Weights of a small transformer language model.
Size: 15 layers, 6 heads of 32, vocabulary 32768, 32.2M parameters.
Training: 710M tokens, 15591 steps.
Each number is 200 + 40 x the weight over the matrix's rms, rounded and kept within 0 to 999. Layers, rows and columns count from 0.

# layer 3 attention value, 192x192, rms 0.0373, rows 141-157, columns 96-191
245,178,213,109,245,187,194,200,280,243,195,245,235,218,145,222,201,181,228,266,161,180,228,208,231,228,177,160,159,264,263,176,175,158,234,218,221,217,262,161,221,242,194,243,222,202,113,188,150,222,194,239,203,235,177,252,176,257,209,166,273,229,212,188,200,165,159,329,208,215,214,226,234,147,179,224,184,203,196,226,121,247,191,195,249,223,238,96,242,242,164,194,179,261,182,192
209,228,174,221,188,164,234,140,205,218,163,205,176,203,113,150,223,194,192,186,171,219,206,201,222,202,146,225,178,230,239,203,169,167,186,146,149,240,221,186,268,218,192,182,159,208,215,197,233,304,226,204,257,236,228,161,228,237,172,291,209,162,223,230,269,158,171,216,218,205,243,215,249,192,155,186,192,272,232,164,185,259,129,255,176,184,252,197,191,149,181,191,176,158,261,183
183,177,189,180,240,202,178,210,152,243,247,268,176,215,206,200,172,269,246,192,191,201,227,197,202,226,185,238,281,172,252,186,262,188,268,184,229,204,126,183,178,159,176,192,138,102,213,187,226,151,174,227,215,200,206,223,237,237,170,195,169,130,195,178,223,213,237,165,140,188,213,130,196,125,153,195,258,174,169,211,151,221,227,274,258,206,177,191,167,255,232,250,207,154,226,197
244,156,247,305,188,236,191,184,185,161,269,160,262,220,154,181,217,166,171,269,181,172,248,221,203,153,177,161,225,251,246,163,215,287,271,208,217,175,204,185,177,138,219,164,186,205,119,233,161,184,170,174,113,238,198,238,140,180,266,169,241,171,224,214,192,171,198,205,210,254,140,216,214,212,116,203,113,209,161,216,209,135,258,235,238,228,183,232,160,173,135,216,166,168,181,144
217,198,209,145,164,230,144,190,169,183,170,228,223,238,236,110,205,225,199,163,233,239,209,225,233,250,196,190,224,183,204,159,222,208,163,192,209,207,301,186,205,190,213,161,213,174,219,158,238,186,223,165,207,119,228,154,179,192,166,223,257,191,138,152,203,195,196,176,184,166,255,281,153,261,296,281,228,228,188,221,323,242,156,193,239,206,165,208,167,246,243,156,178,203,231,149
189,173,159,121,151,166,212,214,199,235,178,152,179,245,202,209,202,180,253,186,133,206,97,231,219,205,287,210,188,145,250,201,254,197,242,147,141,187,234,220,131,163,250,228,236,229,227,187,221,254,226,195,127,180,136,144,187,141,215,239,245,238,200,249,233,227,261,179,203,187,248,146,210,231,205,176,231,194,149,166,151,186,203,155,208,275,204,175,173,178,183,181,237,225,188,170
237,181,257,166,196,242,248,266,90,209,179,260,188,198,197,202,273,259,246,202,224,240,139,247,182,230,126,175,227,230,257,230,156,189,231,244,183,159,96,151,162,179,240,228,182,241,158,199,185,194,183,148,184,302,161,168,272,237,217,185,199,231,180,247,242,167,186,178,197,215,204,205,183,175,255,180,177,150,160,188,254,173,191,162,181,205,177,209,220,147,193,196,211,205,210,214
184,129,194,178,196,202,195,131,267,139,234,155,189,119,223,183,164,156,120,185,184,178,194,223,168,169,236,246,125,220,261,133,171,178,212,241,119,137,183,230,234,193,174,240,195,199,227,183,149,228,176,139,160,220,165,197,228,207,227,207,183,265,155,188,244,211,233,202,166,232,161,194,250,205,209,283,177,216,215,240,192,205,196,172,94,191,177,165,183,140,190,201,201,224,232,201
180,195,225,195,231,237,216,233,204,206,219,239,166,157,218,195,138,155,246,202,148,163,160,203,224,168,181,183,197,244,199,148,226,254,194,204,215,245,203,155,219,192,124,219,134,236,184,181,218,200,188,215,204,175,214,182,219,255,145,184,155,172,215,187,198,223,207,199,157,234,174,278,218,203,175,228,166,184,195,168,242,222,203,204,244,165,176,155,258,193,219,205,156,204,229,127
206,171,193,213,230,179,124,235,197,164,231,227,202,195,248,232,181,130,252,250,238,194,277,208,148,210,104,240,161,187,191,265,206,215,282,194,203,144,167,185,181,144,244,171,225,199,181,195,171,247,164,121,194,220,214,216,311,148,212,186,170,247,184,193,161,241,224,207,234,191,230,216,199,179,115,128,248,184,176,191,244,215,122,178,270,240,258,153,280,180,182,187,178,116,245,197
251,188,211,204,282,191,105,227,210,246,195,234,165,195,134,193,283,222,223,175,219,209,241,163,226,244,216,201,203,234,196,180,221,128,175,140,137,181,218,203,259,133,270,164,208,238,255,186,179,193,167,162,223,218,222,201,186,277,227,154,240,142,271,214,220,200,224,216,188,224,185,173,228,194,167,277,172,124,256,181,171,186,86,145,234,202,209,179,200,199,195,162,227,145,294,186
146,192,233,183,206,262,285,205,218,227,160,187,203,170,180,219,228,211,205,213,249,174,159,235,252,156,174,300,120,200,171,179,232,217,134,184,231,179,217,109,243,202,173,224,205,221,203,237,330,273,198,183,183,246,135,224,156,146,301,213,202,226,202,178,280,255,154,156,190,234,262,160,201,215,175,185,234,223,165,190,185,179,272,246,217,276,193,204,199,270,168,203,309,146,208,199
211,201,173,218,197,212,169,225,186,164,200,228,145,244,233,153,172,169,189,192,190,200,224,174,197,136,219,207,230,184,173,180,168,153,177,230,245,237,284,218,223,207,83,176,213,234,178,233,228,271,178,225,185,248,161,183,205,203,245,136,157,215,214,186,192,173,163,198,177,131,267,176,179,222,207,217,138,258,262,176,202,169,194,264,277,191,192,187,207,200,216,194,259,153,228,167
251,198,189,203,220,229,212,196,170,203,240,170,222,141,192,146,192,194,214,218,126,151,155,170,196,216,237,147,230,274,174,183,211,178,160,157,225,91,182,142,224,182,223,177,171,210,191,172,219,168,185,207,196,273,201,189,242,118,214,152,199,205,223,180,260,183,294,209,204,181,242,203,149,251,219,257,205,277,173,190,225,215,169,223,251,235,212,175,158,214,243,244,232,147,138,227
261,191,192,202,199,179,222,248,99,148,191,162,239,304,158,201,260,153,125,188,222,231,207,198,217,88,161,185,158,200,255,248,212,234,148,214,267,201,224,170,219,253,232,204,179,231,186,202,213,178,162,229,240,238,163,143,157,252,160,209,203,126,164,196,171,179,219,206,200,186,168,177,260,139,211,216,152,198,105,191,199,240,214,187,212,177,214,226,267,254,144,132,205,192,198,158
210,196,202,191,217,229,255,216,217,228,143,198,140,170,42,290,154,183,189,184,263,220,266,228,225,218,208,212,184,140,177,241,223,213,166,211,200,177,197,197,139,133,226,154,196,173,202,237,194,187,177,228,156,223,220,152,139,119,263,171,210,211,175,169,229,266,216,127,192,232,237,161,277,193,254,178,200,209,162,178,197,171,172,288,139,171,128,253,252,193,178,195,191,207,174,247
224,192,218,244,149,173,234,210,261,241,180,182,264,202,229,195,122,182,213,202,147,187,234,239,141,135,191,224,126,248,261,145,188,180,191,217,211,272,273,222,147,244,141,194,203,142,200,199,201,188,231,92,243,220,180,217,90,231,144,140,175,158,251,232,191,280,215,212,221,194,228,147,219,211,90,212,218,226,157,212,162,200,205,281,241,191,249,145,171,210,262,204,246,221,191,189
# layer 3 attention output (transposed), 192x192, rms 0.0464, rows 141-157, columns 96-191
188,227,233,197,112,252,184,253,215,260,159,178,194,246,198,240,222,250,147,161,188,164,187,197,176,183,201,224,107,246,226,221,180,207,211,254,262,228,200,262,216,152,230,197,199,186,173,200,240,225,212,209,186,211,159,144,168,213,207,216,174,212,250,212,290,131,121,170,138,175,172,222,235,152,174,238,242,107,230,217,204,222,216,164,191,147,96,211,189,214,181,235,221,250,226,138
207,207,223,143,241,179,152,211,260,207,239,218,176,278,180,181,210,199,200,189,253,248,192,165,227,210,236,192,187,151,180,177,177,197,222,207,256,193,139,201,160,220,189,171,200,186,230,209,236,204,210,227,182,142,221,180,147,206,178,231,242,300,222,270,197,198,269,221,229,194,227,181,158,178,236,270,200,172,218,192,226,209,215,192,121,196,215,206,224,128,245,206,169,190,180,184
196,207,270,225,137,191,231,249,258,153,210,206,181,171,203,246,185,160,207,199,218,213,153,258,206,194,127,204,203,250,189,203,212,129,224,190,169,228,191,193,176,214,195,187,195,193,196,243,161,210,134,138,143,212,238,176,217,207,246,229,215,181,263,183,263,172,210,181,195,100,239,222,155,211,224,220,293,199,157,220,195,269,286,208,125,226,200,214,217,279,197,142,231,164,223,187
190,237,185,218,211,215,219,172,274,188,206,227,202,245,191,229,239,251,126,229,245,151,247,245,195,212,123,105,197,175,238,235,191,178,212,292,231,180,172,225,177,207,234,227,203,214,127,206,226,222,193,164,216,214,235,279,213,180,190,226,204,183,194,182,153,137,220,213,198,153,179,232,88,182,229,258,277,195,208,177,250,279,171,218,288,223,236,184,132,133,219,177,234,189,165,225
268,151,140,203,164,206,184,206,214,224,247,144,172,191,176,201,200,154,253,208,94,185,264,198,195,209,176,238,231,197,166,168,193,267,165,241,181,134,132,253,188,214,187,250,168,256,254,262,214,228,239,232,132,136,105,220,254,240,229,218,154,197,206,255,191,152,200,95,166,248,128,224,193,160,215,209,214,204,191,179,190,221,208,189,186,214,270,168,170,181,187,177,218,190,192,292
257,243,254,212,212,132,177,194,172,237,205,227,199,173,219,147,194,202,195,182,264,205,133,191,210,123,243,238,178,173,237,231,273,235,187,182,169,167,163,162,217,258,185,188,244,282,205,268,174,205,194,233,254,228,220,251,127,143,292,133,145,186,240,254,212,249,204,162,245,201,177,161,153,197,234,159,279,155,181,157,188,210,171,236,206,164,129,119,217,259,166,174,208,215,149,156
269,206,141,234,181,237,203,221,162,205,269,196,153,190,239,150,192,211,243,273,248,242,225,251,208,202,186,201,236,296,200,191,187,164,190,218,193,185,150,200,224,223,220,113,78,239,221,162,217,166,177,209,200,149,149,235,176,209,102,215,212,201,221,275,192,174,257,225,199,205,160,239,259,172,218,144,201,126,182,158,224,176,244,247,245,201,198,213,169,214,205,117,134,126,265,222
257,178,240,193,197,198,181,157,222,223,218,231,201,204,170,191,154,244,216,208,196,212,68,235,205,133,228,243,181,144,187,170,193,187,190,217,236,156,249,142,183,271,170,243,176,245,171,306,227,147,175,243,200,194,178,213,207,226,244,264,127,179,156,224,200,238,255,137,169,216,271,194,199,194,229,258,206,219,191,231,202,160,247,222,203,244,181,246,208,232,227,195,202,133,192,211
179,219,218,253,180,223,204,248,206,201,182,194,221,167,161,212,205,135,197,254,225,167,144,178,113,199,198,254,153,216,187,157,229,241,260,224,189,134,130,251,179,208,209,270,214,242,170,248,150,214,205,167,256,265,202,213,214,207,168,137,199,192,198,188,233,152,174,249,144,154,201,154,177,180,154,155,169,216,241,241,217,202,185,194,261,122,172,262,207,212,168,204,182,202,261,244
166,214,181,213,280,181,244,208,162,142,229,234,262,268,291,196,145,205,152,229,151,249,234,189,244,199,187,237,278,220,195,177,116,220,161,128,212,180,239,190,191,311,200,226,226,182,226,211,209,212,266,197,234,195,212,201,232,216,224,203,229,197,218,89,216,149,134,237,212,128,70,235,217,197,170,186,164,261,195,162,219,254,222,204,172,183,253,183,211,244,228,133,177,228,254,206
236,216,195,209,234,241,283,191,217,171,201,201,230,172,229,233,236,197,192,208,187,231,188,182,165,219,156,199,190,234,240,187,236,182,262,209,170,211,237,218,179,216,233,189,98,180,217,169,189,210,128,208,149,232,159,222,202,144,226,199,263,217,185,236,216,180,298,173,223,194,236,218,194,203,232,204,232,190,229,205,192,186,230,213,146,260,200,223,213,165,100,180,251,231,152,256
201,187,248,248,209,189,226,222,198,244,140,139,215,270,215,205,225,210,190,162,161,169,178,227,236,167,179,199,163,203,152,202,217,160,290,217,128,240,244,192,215,206,171,163,220,186,238,143,145,243,198,206,148,254,253,253,214,272,187,152,288,248,188,252,198,157,232,274,245,169,217,239,162,298,206,117,154,153,116,150,177,240,212,244,136,193,167,229,185,187,136,184,213,257,209,131
148,164,230,270,140,183,177,185,133,191,158,233,160,179,199,174,224,192,228,190,303,220,192,154,108,110,198,236,184,123,207,245,296,144,206,169,255,220,183,243,209,172,107,166,223,176,195,172,212,214,171,233,240,225,250,214,156,191,169,215,214,216,221,164,318,246,197,222,245,202,200,211,209,264,200,189,191,222,135,140,223,253,198,257,156,157,211,228,212,212,202,169,172,213,169,197
225,225,236,203,147,220,202,144,234,173,193,111,181,130,201,262,185,170,203,202,127,205,215,182,233,236,241,135,255,238,189,248,133,265,199,154,187,224,213,250,227,200,204,198,255,218,263,182,209,159,120,133,195,180,145,206,229,243,271,239,184,180,168,183,189,199,234,222,127,231,197,202,226,287,161,217,169,155,192,187,240,273,174,240,194,218,251,210,200,243,185,210,229,140,158,204
225,197,177,198,187,355,211,207,122,247,113,194,102,201,137,152,235,276,251,185,148,157,224,252,192,219,194,190,243,142,195,230,298,234,248,233,226,202,158,187,215,164,250,209,231,198,233,194,143,249,255,191,162,221,221,253,216,117,269,224,167,252,211,203,260,213,267,183,212,224,250,155,192,202,200,243,128,235,163,211,153,189,225,194,219,159,217,185,195,222,202,187,183,213,157,140
208,265,192,129,171,205,229,204,223,155,164,166,221,159,207,211,219,218,191,151,234,201,197,210,258,184,215,180,188,264,146,205,163,217,199,199,208,190,168,245,221,176,149,241,140,195,224,187,147,235,133,279,139,195,112,148,198,233,255,178,276,218,197,268,176,261,201,144,231,147,192,210,219,182,217,244,167,166,126,232,205,168,200,196,187,225,112,193,153,253,174,238,213,204,190,237
220,180,238,148,219,238,206,167,235,288,227,213,256,166,188,162,217,235,185,191,237,201,265,260,214,211,188,212,180,164,235,201,179,235,147,242,222,219,206,262,205,170,212,237,190,221,177,135,191,111,289,187,180,195,307,233,219,120,244,180,234,127,206,157,146,216,185,202,231,183,188,263,237,182,131,200,218,166,142,176,215,195,153,187,217,175,232,192,130,229,194,155,210,198,208,236